{
  "n_layer": 10,
  "d_model": 224,
  "n_head": 7,
  "n_kv_head": 7,
  "head_dim": 32,
  "d_mlp": 768,
  "vocab_size": 1024,
  "activation": "swiglu",
  "norm": "rmsnorm",
  "norm_place": "pre",
  "norm_eps": 1e-06,
  "positions": "rope",
  "rope_base": 1020.0,
  "rope_fraction": 0.5,
  "qk_norm": true,
  "attn_scale": 0.331,
  "bias": "none",
  "tie_embeddings": true,
  "parallel_block": false,
  "extras": ["local attention windows", "shifted keys", "gated attention", "a norm inside the MLP", "value residuals"],
  "init": "normal",
  "init_std_qkv": 0.0461,
  "init_std_o": 0.0103,
  "init_std_up": 0.0461,
  "init_std_down": 0.00557,
  "optimizer": "adamw",
  "lr": 0.00248,
  "beta1": 0.9,
  "beta2": 0.98,
  "weight_decay": 0.092,
  "lr_head": 0.0096,
  "grad_clip": 1.0,
  "warmup_steps": 530,
  "schedule": "wsd",
  "decay_fraction": 0.362,
  "decay_shape": "linear",
  "final_lr_fraction": 0.0,
  "batch_tokens": 131072,
  "seq_len": 512,
  "doc_mask": true,
  "train_tokens": 548900000,
  "steps": 4188,
  "dataset": "wikipedia_en"
}
Each number is 128 + 32 x the weight over its row's rms, rounded and kept within 0 to 255. Layers, rows and columns count from 0. Numbers have three digits each. The size before them is the row's rms in percent of the matrix's.

# up: layer 3 MLP up, 768x224, rms 0.0822, rows 533-572, columns 0-111
# down: layer 3 MLP down (transposed), 768x224, rms 0.071, rows 533-572, columns 0-111
# gate: layer 3 MLP gate, 768x224, rms 0.0817, rows 534-573, columns 0-111
up533 096:122167111143085150145133166133140104144097204085095091171144058138135103143077102143155119125186158135094119130126070158132090122099145141042124102089081160121150128085082129117118087115126146111132154108211083125162103107136200115160116171128140136048153146112123126123131130131119083122098136125134142075158160123147123149159054117172
down533 096:121162101150116120065144150098108110087128140121206136145119208141158154154164117151119142148122119120171143106172143120071122106130120130175173148142104156136084097126181114117130133119146121180124131164120144119119172106163096129133206054135105113142135143103132147121174176132147137142196097095126078185098088132121099066142118113161
gate534 098:106134129079147145090190150090056142138156157101194165140153088070140121108099154145098071155121088126103164182116158099124120096118127155080138098108111153117096106140149177097102115198054127173154130144143159068157167077091169169194199136138075088155131151129098115117158137081142118138089115148126095075138102145139125129093133128071
up534 098:161113138121085096152112134172167125163075104101067107138151101092184099197155143099052126147112088173089137120079121129104148114129114149142158133114101166137096098091096161133182121065144120130168091085072154132161142132112163121151126135149137148137161093069171143161120129109109122199068115190115104130090135151125122114142129073170
down534 101:137128122119119148038093068121127145048088183093108168144121083138133185112145132141150097116098165140133085118083160089129119125191107157108174135173174094146109139164140102155096175131144230093110100105112111147113120134122145126165128126117127118149085124135167151070114118112112098092196069095107130121078141139107144149168138143110
gate535 103:194094180111087173128121164090116070120071107148122152151124142159179131133095061131136133137117142106183165106072153128146085131100149087126053156238106104158120163107139127107160124145118126136106120108112122135138119186197130173161108087096149188147123189137183107162086087163092104082070084097144102084143160104103072146118155147184
up535 099:157120142071069128155114142110070114154098143145156091174147145078128138171117123121168167133122090070174242147126151080189113165107084056058112110147104109153112112204153150151182109108108087167113105139132086135144098146125153137078103142135200145145108168061172171123099121111152094165117152101125122098106198120168126151142160134105
down535 101:086112123117137160134202107139089136129146128169177110095117140073125126151153154127088171111137093135121167128124209094116135096128071125127148189169162206157173131148183152151113083113133127116036097119137127108194069119087125179141097133157167105117073116099141117135084176096129129082077163125083119146099105076141126163141116123161
gate536 101:098119172122103090160150079095077176141119161174187139143166115151217158072141149129066156128136110099128116168140051143111123131082131111102147104067178153157074104121167080095148050136124091140117164099142130167105135152154119171164155133143126167189158120168152123181128093137128166135115094143186132141148106130121141109100134139193
up536 102:143113119130148112175161133141115080181112063109143136089164066078147126129143154131108164125077149089139117125151132143186139169198150189083158128096166142111115135111121133073092126107164126176077146130193100082180163091188094163136100121119169204131071109112103125133132123078135100191127170116092150170135115107131087121172159176139
down536 100:115105124126138097149085152143169124113128194122186190080108131117111096121205121130082113065133081088160124175125138148156118108109104127096089216141163134136121069096150175123104119118144110093107149082135137130150084145118068091147180114173125082107185105181136094146121105202103118137120067126120165120094127144118179178099153078177
gate537 102:143124173131120212133169099175102073136136179211095094129111131155184111152147093131109156159128164111153119178159093138089139134092144139129162144134084146122167163183145109150142083192184135140137174132155181140110112101172040116099104121112137100129100110135089164166146141191175080092122149200162190160133105101141116103121129141129
up537 104:113158150137117133083123189132148106104115152113153105137144190094131101166124114099085157155111108119120097159128118041123124165085106120131165093103151166157113111144078124096137137148135122098108167108146126154142086160134143104129185116142168080071125130130144075091111130185192141159146093127150113194164093144141142106126114157134
down537 099:071169108129184087114097164093159156174126089074147167106076152085122179140133100096119098124148183164064141067077122159103080124166154128163087103134111085124080094151130119113148155100101147097156080150149118122157097117163135133099116140093151173076085093156113128147132130141149140137073134152118102134140126146133141135199140122111
gate538 094:116102129073090148135095075191156127132128095123126198102131129110150152143136126144124119086119152087139148093151123160125174148151167194081094163169182165169064129118162134110113164131108152099159153187159177133176150111102181112133128119132112142110130153148140088118136128089079180141115090063141159123057103136078122145104089132150
up538 096:104115121112106112133118131154188100141167163094137206063107145137179129076123146108130164101071151154084112103106077099043088133136168088119113127071062147098102132149183076164123097122117129104109123184188140156093082078132102105070126087074088151155101130097179096189144094161152098167170189098111134151063100120119176134134138142143
down538 101:138099195091135140100084140145147136148151159110110050170148093144119109183120126101073110129123121114092154180122092197155101106061142143108162104192105157098185137039121154202089125116090083095118142156156107115140184116115083108124107115120124115100145104106094168117141106127171159101205163131103177132144176127132154177068118089115
gate539 116:163150157088051102125129130107088127151128109093147157137125113135064136087171153166136156145147119158148113102168098079122155155112117121113087116122134178121097055146123152091120153112069123132133138188155101138129103152178137106117168112103113096098115088173148120187148169152182134149123134146163129063134076163081169110148133071161
up539 102:131192077107159144121087108069112092111114233144119087115068145180155134108158167075099158105145076125117141130135100105138121135198109135127133076115128115134080139143133187066129149092182135121101125120106146071126117080168159188146158171225166096194136083096170087191144175182107115024127110149119126134108153101149106103116099120091
down539 082:083158163111070095144120026146117184116142102069068131133136086110061099107103124177168162111161116104109149094140109096166135084075124170174105139090157111150179189172131109117155129092133165117151107138076130127123093115127167116066109124110109151148168185135062178120136116070116161109118091115135098155182115108145109135149103134143
gate540 101:135115145102103148124177146146097132099122128154131140128112145100188083093103085155155127161136210127143146138125118120092167218131132168087147164069137128099153149127127132068133175117136194089108115144116083149127146150085134123170072107064124157083165165182161116109124102152115157114152131153107223170150148093153168099125166111121
up540 100:115128134169125144115084138204106123092140140099092101141150137173096155074139173147102094111135155080102119147132143126185048148145170198145134172123079126123154118128158097123153156136127141108098132136195032134083072129119151137170184133158200129151100071217118138128125141164175161147132064134140124175131082111171112162162083145132
down540 104:119140109093185126119132081126105145145128116178084091149175121103133159088140138164079097087126181121102086136088138092133065126164110182131105145164146148082107167126080126115103112039103164136117159153181148135149145110122092123133164151133111121189127170105104126036124151111104084116130129151180141085111138125126110089130143117132
gate541 099:140139137104069202069140150108049092142112176157083120071162110132117087143077086126134122116135152071096176140154080135107151168114133092141173167180141102168119144112148070161088159173066142187134135111111117076102143144174172088116114123152137158164189175126144168133124039170136129146141121098108119142153127149139101122034110183166
up541 100:133124114106176161142089101142092131187160158158170070128118117091136060184135069097113146103160172139045171120134159156143183084103142134173117160124146145175140168172158113050154170132078112119141145161129175087110139124164109133141061142123150152094123091120115108131158142072134183080104092127108124087130108074124117121138114154063
down541 102:145148140125157139149091164123146117134079085133085188191076145110175131172135171152131121127124110133158126157150123139105136120161153190059125092155126171198120169123153126137115081148103143130125099107176107139160112092120156117091126131164189170126129113172136077127131213161151073103146179080136122132121184133115097138139100129132
gate542 099:133110166134113211119106122059095130057145199157107165076137134107174090124121098091116140094131109179137171174130136106111148124125151185095142089146088159119111125093084139158083132191140161143172101139168138099104161188093133121125116146124086105125108107172131143107107144152105121140133079097158118138119077124119097055099077111177
up542 099:107110127145114109157097203116122117187123106073157184150103101148162161154137113110099146082124136126115140125084075142138133158130134164162153142104155144132157146186142178187120150168145093142143071094199134126142142161123163133131130060147159121111159073123166117156139040108156104143108143092116155159119142090104126157123161165201
down542 104:122126095140092096104127095105111129180078122123100141117197089145060151126070168086119143178078114218102124130047144195116107171154164161070158113119177174120140138172155111092148131139156114118155154138103155135133158110109156074136141143080115108146094108182041109108111108169176171159144145177163119131152070115115083133115168149137
gate543 099:142096178100101140078157044087081142108127085149119068087117130145106151087127127130166156138110166134196119126166096128106098183150128168072157136114164130144069143111147148109102152149134100097153153137137070138198166128166077104103134164097116119133198107134121180115131156174151155135136141117096159125157124141110171103098108130138
up543 099:187157108115182137115099121174078097112101133168141149102066192096118168188090122122106093103162128067184090140124112162069143154065111133158153138132149127116120132138153134115130150166155097155120108108102088137107126081114081143145172098165162132177139063119131131134062075120079125064121136174104096100103183203142080143091093103141
down543 104:111108100117120106159111167100139157096135112116129170131133139114106083105160197133132118136148159130143154216083104077089078095105151080092185084158155179131150013145108156176142082130114120152112126155138109133136178101134165147102087132125102169080139162097142030162177120122156151127185100091155123145097124080099088151086208116121
gate544 102:180085139134173159143145121090141080114142217133110115085112134099083142122096116181125185124134135101109085084141113143146104132189119119145086144108150141126135150141119111123184112158159170170177136115086121156148147155131088080171133122153120074098109115248108108111122171147140164109086108136131100164116119014129145143082099110087
up544 100:134136186145117110119153166034129190142117085092133084149174105104128156139159148109166103167058151134089139136116136109171122145078175124105154173192075134167110116150083118169148091122146143105123191090089116090097074140157150112123069088118145099154076157133093087109088140117105132107128145115156099061181158118147139107171127165111
down544 104:101098127169135179132113092078129156088191140115134150107158162150154085172114144145167110176048110139100132099108194149177131182140055129200095177139110090174158087132149090160106114185194131097179127116109170122126169133131156158162107149164097067101133126149194096134109119121155154126127133114147095068109084100112132162119131184144
gate545 094:170105121127080142169087129087096093123083150108131114135153133126167118152133126089066115105149069115105106156084161088017106153162131129099165147194188131139126140175171084098089082083141125135157094124101143125120109088121082112168128072139148149212138088181118113111119133091119041098105107136128122151104144100147151232164097106165
up545 097:116108127136077101139124170139103185095101071120126125086143153097127133122075156104139066054093093175126145121166090165147161126108060125162137126155069145125181177108131059084111097129072163123131160116148152134097177073139098073061150136118161111177161130057149121175108143132188127063130170105210096143148142140158150094047153115182
down545 094:116087152183187167121104121139148120176234133153171104172092085105160104072177168141111171096121116108219122111181198114147124149127155174059157092111137122172128140109125102196144165106152150112145132088098147119167132146164202146157079094121078115118101180132158173110107132168060184107157133136125103098050136099109095154168100159107
gate546 103:105116143076113110143131083099126116137117143139106109215127118165186104156108086200068095107089138119115076103162093084146146126140071090093126088131113128058137074160088222165111148174103222166095132129136154115158128136144126165105142159097129183079105191092117099042101128095157136112121152169132183113132147204102135143170154080127
up546 098:076120066145125103142107144137181123145051137078171149152159135106132128140088080127121149113125109090143163124148153104148121150110126134048118088111114161155138075080152139139150120135117168093143146131139171051143138146087155167140144126169117150077174096112097168127154111139127096081087114111137117160134126123124109171121068158100
down546 095:181075174112198130149146172126113136174145131201067149110072185097171164138105131155118143111110126145161125152107175134178128157155126062140107151133157148160125123140085133110115162133091100094155076143107157091125101091168169094171141143127088108172152102188088132090163140165131116093154126062096099091130073186118153105172114134087
gate547 102:125172159091088137122144094084150098099176174132156132151151094119214121129074135075178096186114198112161116143138100105177159145132124180093126094153130136071149105146059154139147144202161147160159184103157135044208133106113114163129123117197120112166142118132140138162105074195099100135114133096113122144071112131101059123127120129137
up547 099:119143143092116141123168125069112142153124070139127072119101132144137135142087092108112122184129182063136132208133074129159082116069118110195165111113119137093146109117105059139128107169117171145085135068100164160107133097137189066137179099079187117185113114112170109125088164110129095120141054164159164124123160203166140090121147137128
down547 104:059121163096115128123120108144145104198162128072186159200140094136124120121096206095148135124139145136166123097085151126110198156144114098105125099204106121149128131144151106079108131156081179155142153181112139206165170168134121100131122083083182124180132093159131112134157149099071193096113137107117110145148143152139108166110113123138
gate548 099:093117114077073082146123125187131177134188148108110109125097123123167069074140128182102123136195080112111078109104190170119119143146117105109067108089174125153114117116194120120107103167110147094139091164143095182104103151095094020162094105150053100086116166163108150174033122135128147209151147128098055138171130109129109110125105163115
up548 093:149137177122170132143163162137107096122108120141074091154117139156152147209039126083101105119122131137121177186163135147149114121081173190107144176123098164110154119106161132136114105184119142151141123109152136145110091131118164106135145093208130201130138112111174113188139104070130134110172209216113143088163174125169156133151080125121
down548 099:112108146170096106139141131141139134129120112119130131222130141090101183127142116164101113121173133114135166171159103159148086148163079176124141158119151152139133165192139154152067132137146131164133101129155117092096107075126123110158119139145126111111144129183100138140126135154109146083108154131174073167069104118134139121136144175116
gate549 102:124121101066075080106102098165139119069125139165136120088158067136173103100096139186064094112128117166131156091116151076153182100110125115110134091112139136173124138081128099113141166141115170115132156226161113102104132164093136083152149082087096049082101109097080125107146124114153175126095052149071129111161119116174078162086173099116
up549 101:111139117167123120162150135071187131147142137091085163121202098146109148132158167145134073203114166108114093137117059180078160131138107150155099114094141115166092111130145121156073082130096181193176110108137156178103163172123088131106136211098081130131142118098150098163124127163123107144112123122156145088127168113139139130124092128140
down549 102:143135117143075116107134169120087094151083099170135116138109168159154214099125204044144077148136108156095133194100094100130142136103139088107150116133129145107210138092140127097154173116150101114152158055099109087115116143151139184113137088115131128147117136159089137149108103105137145138144113085093131178113105137109172144147088171139
gate550 095:137105135147114149139143154172174094111122189155116179066182158125183100112103158157146120161120164062173134109182131072178130103126131071124131110133154121108182144175156108106094099163111122111135090124109050146213103135114113216117103105118105069176078104181131057107121104109199061131168135145143135138100113074124095193082125103131
up550 096:122127080159071127135150107121088128152136102093162168129077097111111110183174123163092143139158133158085128133174130110110167162076113114128112148129154165088131101147109112085098148071099125170179143082130075150114157129163173103117097127143176179089096153097139153121119165043149082090161136136094126106119188126099136182208153068120
down550 100:118147147155128147172161117115114135155137132176105125080145141101120092137145059150136145130121119096167113077037086180089057129136170117129163142130130130135070182174077119097123143158131145082100135139117098162099095075117128140083122161189118123132212118135141104143135122144109167185149126177116115124038092142098120080141151114108
gate551 102:153151149116101149115181129120121152171071078166128091115166126170126131112111065109125141154128144135153161188149176115101142139143141136111146108127122167147163115140136117170149124128065186173111119152140083109164134053093118096116171110107164102074115097033151156072144089183106104082126051125085172164126131061096094111025087094139
up551 099:142114113110088103144187110222148074095142112144193130099144155109143152168140120083092169150162113101151146105110128122143196089133119170130103116135093114121105140153091120147060167116123057094149120060047153127084091133173140141207117157147100120149143158124124120081133148153112111106128081116155110153181184191121162079119117114105
down551 099:165150187113139166052152148118126169110154127138182141113204113120165105064139104091104172174141096115132144101122123143059094149084176082102121162085084107142125095149086148188113142115137167164113128171123167137153165142116149111059159119095099107127103105143117128148185165190090141133139113122130129114156093136099137120136163181120
gate552 098:147113151115139154143136107063124150078146095183138137110191139134155092155142153159070098121184192172139136159163114119112150143088156153104098084156166138092139077163120142118175113192130104135050119118136153145117164081134164211159121129143157063081164109154149130110151030126185138125117140072122141167139168115128141122147136116173
up552 100:165096125111131161084150129149152103141119122086154116126128137130123155135162124084135139154150151074151078134116146130113134228136127211189102128098145118146097161150123115132090147125101098117107086101164094151100156138150144136087184089136109042153112118091116171143098114114142180122186103145091126145142147147083152058131088160133
down552 099:101121177094121147109154096172105160118146127186128082127116104072120119130069196122109107156076136137144160108144064103190120105081174105148123121131165116133178062167162152141113113167104107138104139108150150131093186085128078140127100150142150060122177119137150085080134100186109129093096102123143119152122175115183136169089131138142
gate553 100:176120187184115166146185138125138132106099131140139107119132085148038171174164127102111130142111140167127151088038113177113104079136166127111115146174101089131124083164154087089076102167090150082168134084127080092144117158105131156130121143094062152086135137132096175145080080137143190159125173142145150129121190085158153126147101146110
up553 095:071070083125123100094109095188173141123138144144171164116089114158090164152095130121132078104105134105172136161097113100107131101135117122128101127122129139135102107116126155156165156105214123161107135134136107126123158087067109114158146127120152122126130141151149141124099084119096125052122051100113164155131157117047103104120085104147
down553 099:157139103112105082138141102101096160111170149190095092072090177060157145165125110132119065119119100165163109103153148089141107147123116180183119096135163161049164160105153149171131118103092117115128153174135136149100132046113126088132092144181178111148112137073154109201103116173087109089105123164096112127109123196180147072099104155167
gate554 104:146141100176139150163213147129134078093084141096158141157153136109174171120114129146084124112130113186141105103035103132138112111159142132059145153103118094119108116139132147100039105153136080127119147135183161124098195105101087148209114151116185097170119179170070145144119118072103143170150103166131137138125155063107147127094113175160
up554 103:158133118133157143154098132155112134141144189076107161157118208087101106205108106111123141093126183150101108107125136124159132134146151083120126182101106134107084085108104101072138104089112130111129101152076098132090120073142144126151132072094094127163130088114099131116117071108094114065119110192162051137115117118071124090138093117100
down554 102:124138096109151147102177126118165113133128102194105143083153095176127147130102153162111101175088120104088188171118121127175111108092119188113148182132168140195092149112180175149172095126121170080096132129121114173185146061193173141094125163139107149162117122151139076154087126104115101177146163146141106077172172173114173173123115149161
gate555 101:141086149132108116126154149157148130101120104059114128115030115114125125108166141110120116144170178138081168100141140099155151093152163134090133103141087137142119106144141102170142084214119118164158157131096175092142105098150094098121068113116120144142143151139096170140066110116150089103154082095126140122157071143141188078103104099150
up555 098:161078138115098137184171149162154114109085136100132113145113154146137135122124117124084105102156125163135115085093146131136133118087114074135208076112128149091155140174082058133069120169143141163121113092126115100131126064105119156110101136136101069053100204166100142056090127116152156096128114134125121096143170183114135083099095177144
down555 091:155139083113107206151109140235113137114125087188139103091109141152093138071128106124104067169116136156125099066120110129090125135105054072118170145067162131085129104152124121147121101136109103137123137094095171145062116149140087130122128084118186084080152138113121113146104121116120194100119136098063093117151122157088102114064107159172
gate556 094:110159133083130166151143097136118142142168106170086164144109162107107207134159153145120110157146055139068109154131158125119125113117105087127144096095074128107158122147119148072139102156127098092122133119144160112191136129108120128114117109112103164181048102157111138159153125149093106138181077165090161128073046109200151164099125129166
up556 093:134152109126168194134104120162147136128097196148143163049063103112115077111112122111112159131139083169119158128149094118114101119144159095137096072142072085129099113141058141175083142184109111092129139127174154135102102095162047120122161171145116129137190149112194120138161202154088127122134134151119102082087151154176183162137114117105
down556 100:097107118127158106147152107109101166141094108125106136167098125103101135079128127155136131084089156114112167121113133175100119188066169139117131116150166099161181163123117164130117109115134108153129138092144139085205130147139203122155187083121113093121109131129113091155063103175094144169093135065199158188100141105103086070112113156171
gate557 105:237084156103088133157129093121124152118120128089144099112165116119131048100104122128107077130094120104160130113105114117106159113101094179086096130176157147118143158069082121073174139170128151124131085127134106128168109180158110133105129106067103130107141176105134106094066120122104175173108115157157093104132123143092117119155178145209
up557 104:100111117110123178165138121189166193152061121195107174151103156095066110175172158097151128111169096144175155072128180121142147157137134140126149085129174140117139083118159108142156096124159117103174134145150141117096102078120160116090150116130121082100097093121124168081150118128123072110182081106159169158094097123109182121130121101121
down557 092:064124162165174144102169135130134096097130070161017133157106140125142177106144130154103128101115168155121142161105152086123153202163079126135146091133113094122101076141104148135099088154135128093151116118162167145135126112071181157143192127135123100135096128165171126160205117122138085092128133126097190097110159081146167082131071045056
gate558 104:141096098085096148114147157078193165166085115119152148102104029122103093125158140166098122141108099142135144126128132055084180147102132143175078094117176146150127154110141132119125164094113173176066126175100125132155146104106176108161119108090143179107114127141088112107116210143121155115063133161101156113162090064107150119101075139142
up558 098:097164120082088115177118147127123119123144135147093110115029116113171124147089092055097087109101109120122072165137155085141113093137162182162118163153108114167132126092181060134092178166144149175158118117145104140146142142138164169171202136193162129109138136120090144125128102178087113090097124143089118125224131167124113119135151130131
down558 102:137076173152119157093151092120167169099130164132146142072172157133063136113177151144168156149122125139136143102134172121099166163054074092067150084081125151112146144095135064149214104139182115104119160155120102068120143130126111146100164167078125128147139082160083126126096133136147170109155156121121146140146130115063105171144142129118
gate559 104:160074134093142131079062107132182103138132189076153119098152095081163137101121104056110058163123117146111113098103173174129155108107118113113082120093178176126181165100114117146077107158080187100097140111138178134114130104158171127141121101128154179157112113108153118133148177083121138142152141127119135094184100121152120112049105126130
up559 099:150074127121148134139109107094129097110144142147191141109167230118150100141148080056096200111076112127104119097176129109155144133114114099124161166155186130091111135122115119133117078143133130105128151134130194189135120094050101135191127132082102125143163112114063147155130167107114149177153126137153086155114145150158132125068133105113
down559 104:103115095160116124086071149064131150086153130174129155108071188108140133152171177139093143089157167136127126171101139111141177104166100169121113150138158174132103132077103154159166129158074128189137072126082129123148168101106098108129066122069119126116118122095163146182097205087171162176111178124029105150117139127121135059133133173105
gate560 111:116136150100034164097129104078101194118091115124157151167136137137124152132170159155140105140112149097072158114104127035093145092156121163178139074132163127098167108089128092098158150155159109141166120170139164111144093086142133160045099079147152184086150127126102120081102146118171124121125141162149168148125192159159194139155131078084
up560 103:095110090163094114104130128063167148169126073153171130166135162093095117127212151132086090145161092114120151076132117131072142119131148153113132120089115131152189076100159107144184174150156096107198126139132165099182098095128159124160044131111131158063141065121208087136120080082125143086121130081194184090135144092134150162117123147116
down560 085:085188132141087188110134082111114153036136192103133164127130143169071133174108115131150102108111108099128126120044133053147155078127162094139150142144128120082202124093130090083138154111084166109114120169080081110082135164179108140115195122067150144173052155160128144106151164094158177137145158115118115149118134171144087117177113127090
gate561 101:171081126104109154086083102183104077089125125136135086103130087120199132153085104146060193140197121146073144129109129112130157103131152095113076110157131140112073089104100135136056136105096173155162117133108170110113130140176126148119142148119155153122102155056093158145116112137108141166146108108145104102073141122122142164145154166164
up561 098:210115137051093095146096094125131112115110099090098112133077157136148118144179148101121091086107116154118113097137096122141103124105108115044149085085144134127148094140166159087113110100125150133173093128111161139152152132078140113120158097166107083075199136119114142110131098102136191145147106164132153131087102043146133058142107151113
down561 101:122123161166095120138126127132162096106179127127120131133125188122128145083097175112135144098065137154108139102143104105094081136113162181127111079156085120118158157080093094133159111148147133098088161094133134168138191133082088118150096119114057137074095137143131105226105102064130124135064155153164084126188140093135089118115070154108
gate562 102:132078134139136152073166161147141151029140145153091114133134206113161129083157096049183122088143138156100036117130114139107100096146137125088126149144147067105106072190126102161088171118139121083120123123159109138176086119091186090121142123132146137107110158115121114130083156125153186138127145131113133166124058141119118137163135094148
up562 107:161151107139174117145112116157128072119176186106149122151126105141144141181175117133125111132144089156116140123070118093110152172188138196117086081161176087066053098118093146143108189091144111091083107149141126170115174114099158105126055106129171135068147110125140089169155132154122130118136112215116138176112154166113133125145169069148
down562 098:082162120170137079109095162151151134185167097163167146077162120145175122120120135141119092127106172146082216113077082084134140142090141196177085144104128111117106180090126102112136140156134175147084115113138169162116166115042102117134123144106112134074129145145153080160123169089077186115093149156104132113108192114157069161128101125109
gate563 103:168116139114135152106136156138134106139131199151119067122155090116116147047103153122117155111134134166082103132189114156153177140160105146161150125151151169141131073095177107127126149153111135117137141097154136109196087087168129054115099137134064121130069089099068143157128150123189182089113099168122091152120137078143151143139087110120
up563 101:182138178142133126086081106048074122152180104144094104174160072117128104138096098090136138093065094105094166090160060142134175090154182084160130145187110095155168184089134108171152123068087098071138085091132159084117123090176106115138138128142136132116166131103058175144128112109053087103118090122110178087174109131156135188107167118161
down563 101:158197117107109214098123126112130081136094087148140128103107138145164184174099109113141109101160104098099179116072108183139071130102111156139109147137122108101107191149150184144185162070073143110159141089078093124116102126113139164145103109154108127136186123124142080212159123097173162161117031135143136160137121134064162118140166088121
gate564 100:128104146116131163110149146158166165159094104190125070112155094165100147183147113113161122096154061211091121165165140149069148122100103171109133157120115101142134118095106080104117124148087162172059132121084151131131100087166161113189185101162107146107157135127174191108159135150112147062075074108125112140125130088128100141109113158082
up564 100:115142087111160101129112154141125115178121069066121132081103126175098182102162126121142143129052145074135152080071098173147174141148140117158129129137086154134089195158083113136095128131110101141159147129128163172152104140134118181181121181146159149131160128098156103103126085120152110165138105170178135121164161138138086116102090162190
down564 101:149071151156121152166168112128140077158151066163117088129119142106103128111186140147132116138151058201137154097101133155137138047129110170139160080094126121126139149122137151089093109073116106175133144132128119170156120083124155098154115070157108149210179127161148081146125141134105084066156112064110127140118155118106146174089068125087
gate565 095:110117140142090157100170117175165119134219112212109100147097143137144138097176155123170160143175108152135106108131142076112117093177168144152139130113161136116159138087106093187125103149132100106149152120166153059176063125065134104141148138085134093098064086148163152119097117069126166085096117164125099103160139110113101116110168140083
up565 099:148133094092095069235089113121111120106134133162063097105154142180146133084122105099157126145152154122113111128161083151093075172143160106137128102149168177079142153140115146129118082100133099082152092114158086100109114127100116133119174145111129102085063127089112094181115070123120140142157135153140099137168128120046097112144101140128
down565 104:127136161122173142117126100153119166134116111113072148131109185111161120104115148100100111066115144119150196078100167098083126139118170106170114172110165138127126123098134134070148087059164095117159151178142094085138065194119082139174142121112143192134099160161128177161142093121135133110084166112112079082128128139164108106160120135170
gate566 093:193177175116122199094082126117125127202193143182126087091139132087074075101096104169181136169158100094133133196142187147136178134105127143150120150143088208136155084149093140095115181160132093138136094113118143078132103093149094136091101166110138092156095129135103135107111171149143101087122175126192131118152057133057151131124078120187
up566 097:073132119084088199169137129143099155176100131117081156146168160091121188095123102134143123114132128125136137163153104119180137178154123123148077140132188130109092182131158092109117130107150084135146068137145063120125107127154126104093145049126134106113060121090149064115143132098090176066121167131110139109120095112068088114161164058161
down566 098:139120075151155085093081110125129102105107137166117133137113140193073129163138177089119117059079188171128105142146113108088109074125088110159117117080141168062140153074123154139094121201153144125159175126177167150111130147085175168165118159170150182151137103093143182093096080170063125145163153092138109125122186100141146079059118137080
gate567 102:152190139073160178166181121122132172104118144105127076127139137132144110117114077141125122142162175126105173124152076076022124104116173151115087133094155190102154159206130171117102154155107201107119103110078071132159113092151075145142159114140096146119162142176128100153135153138197153108128083126129148161100153165122124122148076109102
up567 100:100140105119151097132107127142085132206158154144140133066137074095099107145110166151106183120096103105119106111165100129172110132173193072137147110155169124090162111150111197120141063101118113106134129104105177114168123170161101165124142097167093120182110183144140163123198108093124128087124131109133122084071084128120117119122163096112
down567 103:120120122144151135144118181131091152182140095101113202174172146100146149117119101163156132113126131092095091084158146089146149108157138135162105130138133109180114119153132131155024133130101083180099149130065183099101116147087102134101092173166093120078199101153142149066121106100137120093123110125118086126173109117155165118102065099122
gate568 097:135124132138092152157118096125116123129137092144114107126104053142156130084105090125153089086143094150161117130128146115101143167099175136100095171129112170185189169035138144182117079118165140129129131102176086148188082099097133124140129144187084216127130107141168078124082118157158156089140125134138130071170140170102182141150166117113
up568 097:161156153156152112120154150117107134123174170149140117097063052102106116064126097112171090102125124134089143082107145100130137153121126148193219183169106103106142173120151121152140162157081069124178139130127107084143132109119135172128150064083170100104142148120074060180208127133036177141147085178072144130130104058078123107147105118150
down568 099:147084147145166149158135114183139097134103080091129160179140065073122135125053206084118112128148085106133097094133069120089131128121209145120065143106121093126133122128082150140132133125176188143163122146162113103106121076070174124111096121136169138127155084098159087083138104120141120144116117125144174087108075184120133115112081122123
gate569 099:141124142118135136125097082135178154157116111085086143068134139105132127135134133091116056147125093103163110172120087059063216127169162099150092146097124139111127105065101100163092111176114139206146110172105142131110147173086117163145076096151160110103128126160097100169154129163095127137123109112130110072116054075104128126158074117109
up569 095:129147187157126117068108106151083117127160182117091059114134172181123160126175104113063160138104148125119179046122202137136096081074160110201169099162116106142164134153150107156113127168144143123124134139185137150117158179080131137167113157146169129088152081154152159105147131114076156120167134151075150104101168163143099110135055120188
down569 101:148162072133134179116150148136179143155175126104154178135084122127136106113187135150118088141133072140154144114181111108140104068094131095121152199102126161132111141109078151150127120124100100102149130150145135072147163105165111060160070149109110156144061180193167167142080133105108090115132123157130152058125112121175129171121136187107
gate570 096:116128094104091220075133151116090122142150139118092187075132132136077094150163135103102156156133154093133129137084149155196096192110150151133207148105114053115078083109085090130130184168151152119115117107069157172113105149143110153122198169190136084127126140153157069081120142119127104118116129087113171080101162145132130143124099115156
up570 097:133137191146138145165153115088153170113163046148144117105180105125105113161156131204163084163094099103156119163163097168137124109097112105151051117182142170182153132151179136141181103102169099106194139133118166104148139173136175112124087124117150055178130086174080160166118142098117121081073135119175107085110150107090081140138189062155
down570 098:113202089143103087126104144136123094120069139093138143150147110151106135068076091119182092060145156116133152141101119104134122164154174178116192171154102126150138100129122128053147111103181189123116123104104140102121115089154112145098192092153069173073147137078202101124168119118134144133163097154059084135077083110135152167082110180156
gate571 104:101107111095115180097108122120168076054093158163092165111092092114213132114136113120094194142123124104147130100110116128118139085136117116165138086093165158125116149165159112168184202194132133123180174137146046176149097153197153077130183107140099189143088101126160090138031097176120139091185113169093122122122086106103122131108120069193
up571 097:143143094116097151169127161104136116135120129153184123127092161152157137094125177101124113151079145116102150136167186082151071086146116117160085150123129143133112117137156145137135112132120102156098090118138128117105178135124111170097100104085175143095092132126099112185117125136151139160143108182082171135145126210167175108152079081099
down571 102:115143125095121143127100089120121126122109123095139145125130102079117136171150190217156097172114068114130162149097151087135103149164059091149055126114141125159083136036069127150096111131104120166167156150090114124096167095117083117156157191129179118090180066149145145086161153185183108122152173150134142133078125131109083078110147157108
gate572 106:140119087145111119150138116068135127081122126137108067139198170131117117070085102104111158203121136184093113108140102149107075137108103155087100134164141138065093107132124120165148105159180124150112155123106120072091150137176092132155151214129139159171113167125110121101133127095070105121115119104141058133139139180140085144177038115152
up572 104:170088131071149131119104148131099163136115111070164146119116137135094108103088165121133154105065130109137143115087157113109135140146068124111130151111130163171141156135134096138131073115099144098108125124145140106174157155087146108117138103150138106136142118130161089138039093144174123092143105169127147159091092091108124113139174084116
down572 101:119110107111111113082130111156122114086119141108068151083209154105131095072176135134080119144160114201122135140112113109087091122108132140140202159120091108061153147080120139192135123123192138177101142087146147171159142196164190139104129158162104197121157104089137132082098202119104096099131140054099103094154083127115108109171196164173
gate573 096:145121143155114147116128151129200093121104135108121136166097112133132116144138164104056095151160182200129052125089115167160129129109138168127139125103089168105139137154143174115092128130113125151130132087119182148134123118089115110108121121118000185158127167110132128120156126134165149144139109128068183082096100110087135155138119128073